config.toml
n_layer = 16
n_kv_head = 2
d_mlp = 512
norm_place = "pre"
tie_embeddings = false
init = "normal"
init_std_up = 0.0584
schedule = "wsd"
decay_shape = "linear"
final_lr_fraction = 0.0
seq_len = 256
Each number is 128 + 32 x the weight over the matrix's rms, rounded and kept within 0 to 255. Layers, rows and columns count from 0. Numbers have three digits each.

# up: layer 6 MLP up, 512x128, rms 0.11, rows 259-283, columns 0-127
# down: layer 6 MLP down (transposed), 512x128, rms 0.0966, rows 259-282, columns 0-127
up259:126098138153106137073132096127125068145160063166166156138122166148095112142211185103159175132139126111088120178133116112200060168136123076104034136133121126099094141104095106162135166187111079099119161140097105117151115097172136200117156169136101130143143144163145160155109209097179102109110127089135132061098092092072131113148110175200162078087091101087122142159125084153131127152165
down259:141120133107146095135046130079165170094128127138150158148122126145116119126158098117117144131118078146049135155084105218125127122105146084142138124144100072110126114161125119126108106124188123196153134073089128101153092194117132126120107162112126107131134120180094122099161111179089110154137169094167111135188107067114091182116139121126108107112154173207163173107163132070184128140163
up260:127096121117115068115137145114123092182106070096121158144210115145106180064108146188125119110185152071156154164130126200157051132173083132114124145100153121076087147096110103140126116145119141129142164178121097134088121128107166125155190133163118159134065129141150071107102136097163098157146139135153139091128147125096155129069126176138156095092084129170097173133196126088135127120131
down260:118213144102131102113148154111095076125177147101088104122132141160137167145108143120127158091099132167138132088094134116159113222112121131148150082096178102135111133104152123080122120183146127102104117089150120100183126119162108160067125112120133186162089098106137130118124101143118136138133117144088107131146082170154149079117165168140082128105146135142101175141045109109154154152143
up261:104123121186124101151161129108077078141127118171074089152109200129182141144124118185106083104206139104103147133130048135149096129146082118179095135138146089139158169167113130133112110134102174130132183102124102120098123137082175116152137160108119159122168144106142116109125134123120096154041102101157088170128129107110100127111123103123094109138081147125137120179103088105126182191124
down261:157207193101136160096135150165199164110135137125156138214154088148102114151099103141098125131112181150166159065112191099121089105082067103086121129124145132123101089087104129148116118140113130138127112103149168106125093157155106120135139102154094097102078129113112122146156151126144149077148119157131153152174146150118154124168157168142119042158047114113132132126137119165102084110164
up262:147142132140106094110126127124076092136124147105172193135151161118123169137114149079138125177106116049144131117135143172116090140172139097144147163108113114133159146143096116125113129204146138059137156073162121093123118192100129117143177100119125154156097129136111137105132081073019137126145132128168077124152098110139084135118134125160130123122115106142139110087147119123180104105149
down262:115153088115145211141170091116154131132140082093137120166097114120116090107155120144114113122130179176105133149127145109131121102128117140083137074117159092088086101141155115117161118128091112182140131188099153139107150088159125127119093091144117134142155166090100134124110178160198109140105128158121166139075156130140150107149113140107139101135144205071151145134096124109112097166143
up263:150110136175142103123141154075084155154107104135131142105107089140176114048135136144143122138126110079078143109067137189186142138161081107106095114112141153087096156133111106128183103102105156143090092142169046116124142140149109212167168129133200090143147106194165125139071132116110127151098059223144107155165083181148108112107149110179133104134145102123137188108109148116185129100086
down263:138146093058126123108111083171156160153145109068157101104173109076112110191169146133144132140104091103186160143176140163101165118115118092106134151086174116120131128115157158142102131131119120047152111162146145119123108115147115086136151202129126153179131116110116082134118142101134120125072140178093084163124097163117123126138091134139137159074103144175140121145157138125163149130096
up264:096168164123110127097051137152117125119102144107163167168079169112083152081175140148068169154164100107087103110151049217134086098117090115192121177102130103059151132105097102180145096109120152110107148165126135133092052138094184178129186076121145147153132152117131132151073094099135094102126126133129120137186131119143095105079171114149146085141119111156093125176116112098064149183115
down264:116111171090099099080045125166071124198143122078112177204104109166115094121136211103076117132116172112142121169159058174115106060141075120155092193169175109123138175170129099200087103100073161052120185150136095166149128090135170192074130157108094178155095153097180132142089077082176135144156051116155185117148127065162102087148135182124088091154090176132136133149127123055078148178124
up265:127138138098149151102147172161167075147081158132149159168075138094167059082102120113144101137127154049100140139168156164153139105157107054157132161079094155048146107128131119220146088136146145115134105138142083134107123130136148182121154154129108098170085169121121155091173111117091098110110101176167119106156054110184078106131116118204128051134076112142050192179120070099101115136130
down265:114108136124135130146138161155114113166100118141125173194143159125168158058117127139133080168140156159114109117151160172120088107148100049136127109148103124084101105138159127162154121143113133110152187158109125156105125130109098127144131126166149082116092153128102150121170099095139091122142100184141089107128098120132127143149141106180127100127097069148089167155118102105150101112136
up266:113070165130081143084104147101170126115089122130139120119047104135228163132088172108067141119199110124069103117151078141144151113147107105094115100121089108095154129149137079125216179162126127142143101181158137167141108146111107141072156118111200114176130114138118197107156167140141123126130121114160105118132091106140113106087115166100118129115144090118113154096200159149142113088135
down266:138166193128160080165124193142068127156130088107135081214159075178079178126150125105145115165132127127170180109106101094082165102118120085154103131087102157104103146113153140165099131098098204155115132099092085095095136120122168130156101129116105154077127166147121150107133167073150091137197133099091142122161165141094143109119121119203131065181158096080122170106110126108105135168170
up267:162076185133148124076104135126077051174122111061107140130103149159101152131113153102087125155126162115079097155126100128120134112159087112078156128091132168108133157105169090139116132119125112079093120137121195107139096195115100211137228126105142160145090127194124183138171123110067125082115114139115145139116094098067105053058072159184163059159144142079176104156177052129149149125129
down267:160133095165160150075125149129170114142048204152211207160145139097090146144121089111112162141099157150112093144085165079187148142161122103154105177140154093086072128085069128044081140142152140166169067095171138075142073114111101097172118077152132097084129129151181146155160144170139081127094169105106151171205085137141145104124142106109118102066125112115102115130130144130153083132115
up268:082107204201105080058087090158104118194158145067168154162097160155174126122149132098137149116092137125074151137158129104113127134153110118136149169028149127085100102130109073075159097180170080105083188126179137114171154126198132147112101111123149136146147148156126083091114085143074056131165141104159117120137134126102137052107136172173143146112091103106145168114189084149104142124158
down268:117136148130068208116078137128130065143163167114206154099109106173167151166127126145140142060125101127120167113087192140132108154102153062112110159066025073188118162116157150152116104112196161115150113122180127131120132119071129161130079076130124051111111152115168115099142130163125148205141176078140137109186118145206138093143124072123063142159045172100104133120105075118084171140157
up269:094113177147145153160103126098081127073121117076106172144123150252111110140139097162057153173086162135095118125139184182126128097135134141138119130154151156104105144146121127124123095131100130163121084099155080124121117096102161116107115115191078130161160165123112149149166101125078119174148103121139110110169093140188104095177119164159074082175114105074069121214172139122074123103118
down269:100100141095063118096182121165131117163137126155105086148133134109150138114081183119189105063127068131163133180115107122154129135128099142131176123113132135140125085115113128117146141086159143080134143131066130175143094163105157103139144181118164153053157106148142070081139144149141131148133124177105144141116140137048128149117166158101192164086154185145147074076104106111162094131096
up270:071152117127136132119038152165144123134076115129146163154093137111094138135105101161088120190149112100079132179113121152208134079164119132178146184135139151099195156091091067243128119089102116133166194136028117170142123142142133142117129128057117139182117144119168155119160190143162144132112138107205108111081137108152093139104109118145110107122142164173055110136063124111118111061119
down270:155151124149147138089136069177082116200166072066145138106190173164133138071158146140100162103157103070145089129118096100134126161113142078124115101047075147143111198096102174179107136130110109128091132114150187115097139150131129174167145117149124138104131181165160148141144033160144151173069095131185136075104064093141129144063156153170159059138111170114139124161144112119102091175111
up271:174196175143124092126156141136170047118072128129138151142130166137150087123143094121163134103174124128120074131078157162120136080154127108130148131007089162065136172122125129135100083129089186161102141101122083091149095140175138148166157070148159186144101085140166140068097129099114160076087108154132112131183107165174127054111099127146165107199127077141133165134169116137102145091144
down271:101128085151173135200154127079126170110095148067183167060153092083111148086119167134078135082109112123154130189136149117147139117132135134112173119145141138086134127152163151126074096107160070117102052101176189171157139112101069105140138121201167122178130136118119118107177139101073169087131168169110132131136105096140179166163076082186135125052153102150130109115148116128147112129101
up272:084156204145055112092131038223138105123081144112156191152125077134136123114115073103143096142233098094133080088196135139161141120130139157145159132109112139100127161150117043195141119120128147128103144082140124100133149115115117131148108152094133136096139122101137150109128183125096128092131155114145192118089071129156091080132142146149147111174106115127117172189151069063107169152117
down272:103069116138157101109104101160128136113103113114147114251130079140105164139158077085124147127160128127076136150095151159124157123136145096103092159131132181096136125171161178131147114128119137100150161124128129146094151169108114104169108143099157102142087166084163072102190162124153126159073144131128092123121080130087134134115106155119104085143133092167112200104084163122147170109109
up273:159118163156060112123127129091176125131146162168110183134185132121170135077133132144079175177084139143121139094149110077190137083128070120146081089145136124113104116085090110158145150145135130139128147121166131122140128161090160136168160191124159123113185140131164097187112083112144112064146121133155134120107099071162080114108135157132158096148054100117120153148122202078117078179108
down273:117150089102156144138172086110109147134088121096189133074026113081098109158144098106147093075168070090121191168109138145090142174156160137103166117120122119132165146154141153156048102094112110113131151133140064144154127133123134132145124098077075141147156068122129124141154140124125162158120108161135149150120147142082201197183119147107125148119161113160146164091115105175152149084134
up274:076145183124119069144104105097135161115122101116162129151139155144192110057127077147109143153116127135094079079156137135137136124119124089193163207130155143125076202163129106142176152080106202054109121124159137106087109072158101141152202088161087145139104072130140090153121118100085111101122121135195127101124158107146117088191108142132143105173071103097128201123146107131105137159120
down274:069167138088113183173093163143170094143107118128131096121089131084135154137075176054088086063109205122089059115153088150154124097114180140083158097127130153160141089142122172122131092154126144138155169161138085105120187143119127184165121107151128132134114112151109150138121080144127087128149159038092108162140131115153097148138154193124135149152124127143118083090099148136130100189162
up275:147082136153080116099061128107169176119084150112183133102171145118175161086118154162133166128098129116091098180131121137182127086159121135096137092125155096043150092094114107112108178179134150112114096156138157103109108168117078114107157135139151123180128126116137112084122158157177120153121103158135142120160116097200161125136085126144076156075109149155125104157169176121125127092130
down275:112154175090177126166201133120104056157144086146086145079109094142127106151141084085129090125145095079151154088115123122091155170103125119173123163170133151198124150160168152173150089108145140117192150093132091159133139098124160130124131120121136129036078133141149100180116097093067150104172142099138106142103126142107084141144161123135180100183106108093128176123107066160135128133120
up276:112114172211103121134163120108130137118153191177139188121108161121166102120118112127121157125149118102118169128180117174178120149096113093102088111104088107099178096083081143191147115125144097111144156157135132157134099161119079114127115200132139161140113198104100117120122145189147069161102146079168120032144035072126141121135057141174120095103120180102118122077107168145130091103135
down276:091078108111139090115085075090154198082164077172148112127148157084166123118144130164112099182124091135123074140102075152139130130194135155117164129144100098120111111177146148089105125111193181114145113098117086120172122174131203141130132101122138156127113139107172178134106086139091176117168099141085163179102116107170075137163085118080129142136146131134200198046153104097071159111090
up277:120099130183111105143081100092137116100081129094118106167138127134127150156080153162084076088159097097092101133139095132154054093173141115156125132114127096126156229139108180151091169132139148064133127111126148126153111124078167207071161187144120165185130130168127054125139172082127036191058095105147164121122144123143091085060138203138175096148058146100122162150177139126140115113155
down277:094122091129102134075082157141139122123076188136161098078153121114122142117120132061160127169151126134116126216132100103168156137130108144185200153130071077117132180096186163079165167224143121132118141114167138070145121169116074091134133140125160187177027178106120091105138154148146118129114117147113095122110099095111156072128144129168166102080128110110082126108123143213135135131091
up278:184095126161128124076100101120172147129097087108157072164120104145175158045193148098167168128153155118101102107089122081127154116151125118113137136128159151107153185105145148094135167099165178084104107107127140128135098189125113130171137106153145076104089076102137114158147148116076112165132057121109147142160177122105124128151135132143164048113089160107123098137150154121134071134177
down278:099138100071117180148147132099113136119150135163090137101134139161117127143074095157121074151166077121122127204152090197136118149122121160153096095106139164114105077188147084145107103140126088139090111147119102092125150106069155110107136101166096201157178153190133088069134162136122148097154139123129088101105097137171091124135123102106108157129226139170167116117113169149127163113063
up279:150117121163067089140195158154137103107084190128137156167144126101127112143105108146120050139121097093103101184185147145137085107082080128083059157085127124119118160146116167185137137128111122174152108150129144144087152175067149173109112123079141166183072165180144149106130174106151130071108143122143102106128087116171106109149100107131112093143121087190107181144116095134056199129148
down279:146103075096133093095102102108158116157144068133189114070158126139108140080125162151121167148123118168124160164144080167159101150153108109122113152121122143139128127118160109146116120109140087117133110145166176126156093143112104094142114163142145074076157183123168116124124092218072111128114174095167160142116129125229089147125139082131085118102125176145122078144139153121188112101097
up280:083086173165170167132136223104082153164177102166145112187148093161119088093203168117077109150136136150084141130156128122142129109101122163096087099139088109095134104139107124100084114138074167132099190227122110200129086117206140163106181161063139129091121136172124110102156142156148086164119112141106174094052068103169116090137048189198151087140105153098117133112137106114162107138111
down280:173119114077172167166072119115170103120149156111173117139172094106080110184143141155121144184082154091124051179180166101130162148138189146141143188110066146105134152085089088086061168145128077076103091116120108079121173121131175108155149135167187090107133099097166108134128093106081174122107144183139141103171150119177113152146092130108129167125170154097114112143152145091090075127126
up281:086138113183102192149215073082152114126053135139129148160115179176135109093127081128157116140171143098084059095154163127141135104106166165114106131125142128099144145137159117164138154127094161150161156147127118191146116171101131137149120101150087134161128119123122097136130117071100088121109138141147188133064106070170100106129121082105096147193068091149103188185125091075116138184129
down281:158135143067163107103162179115097183101137155120135126232197155118078094088119152067136087017137120191169139149136222130130087156155173138133159140108132146165118109087110179084143101080110107152116129109125122138146156123133148142125139072103130105084116141118081133107094100107113094148158128104108115154133127174096153115139126137110100154115106155186139153077111110206108181134102
up282:114089174113114054092102161196134135221128161113092190183085145143107088124113090165097064152119123077146163161137110165110126084168140144221076133161138101107134065128100144141156132109127125148126104184072136138122116148108134181165147103151134186117093092120145123097078119132095123104115129190167141167122155122159128102078140086129164123164139160133104154152116113122099109077095
down282:136089168149128086151128159175103126133115108128072163255125171140158060166086141097108017103140113108146088144162122136105053140138156141153040111095147159141114121146076101198153159118108115125123172177104114127137158138099145126091099110098087168160123142101137108123081151154097079124110124131117169117158141188167152118091175063073193107151133128153132166072153115134087175097179
up283:066091104162067134049138125142136077112151085173175109164126197145149143123118195193142081103151064114100138176149067164139152167144070084155114088086092078121132145083126118141165169170112140128096116171115150117172081120169066191134129116183118090158136152092116150186117142126141107176088091169121199119125127085130086112101077138073083122154107190096131118147155169098074102179118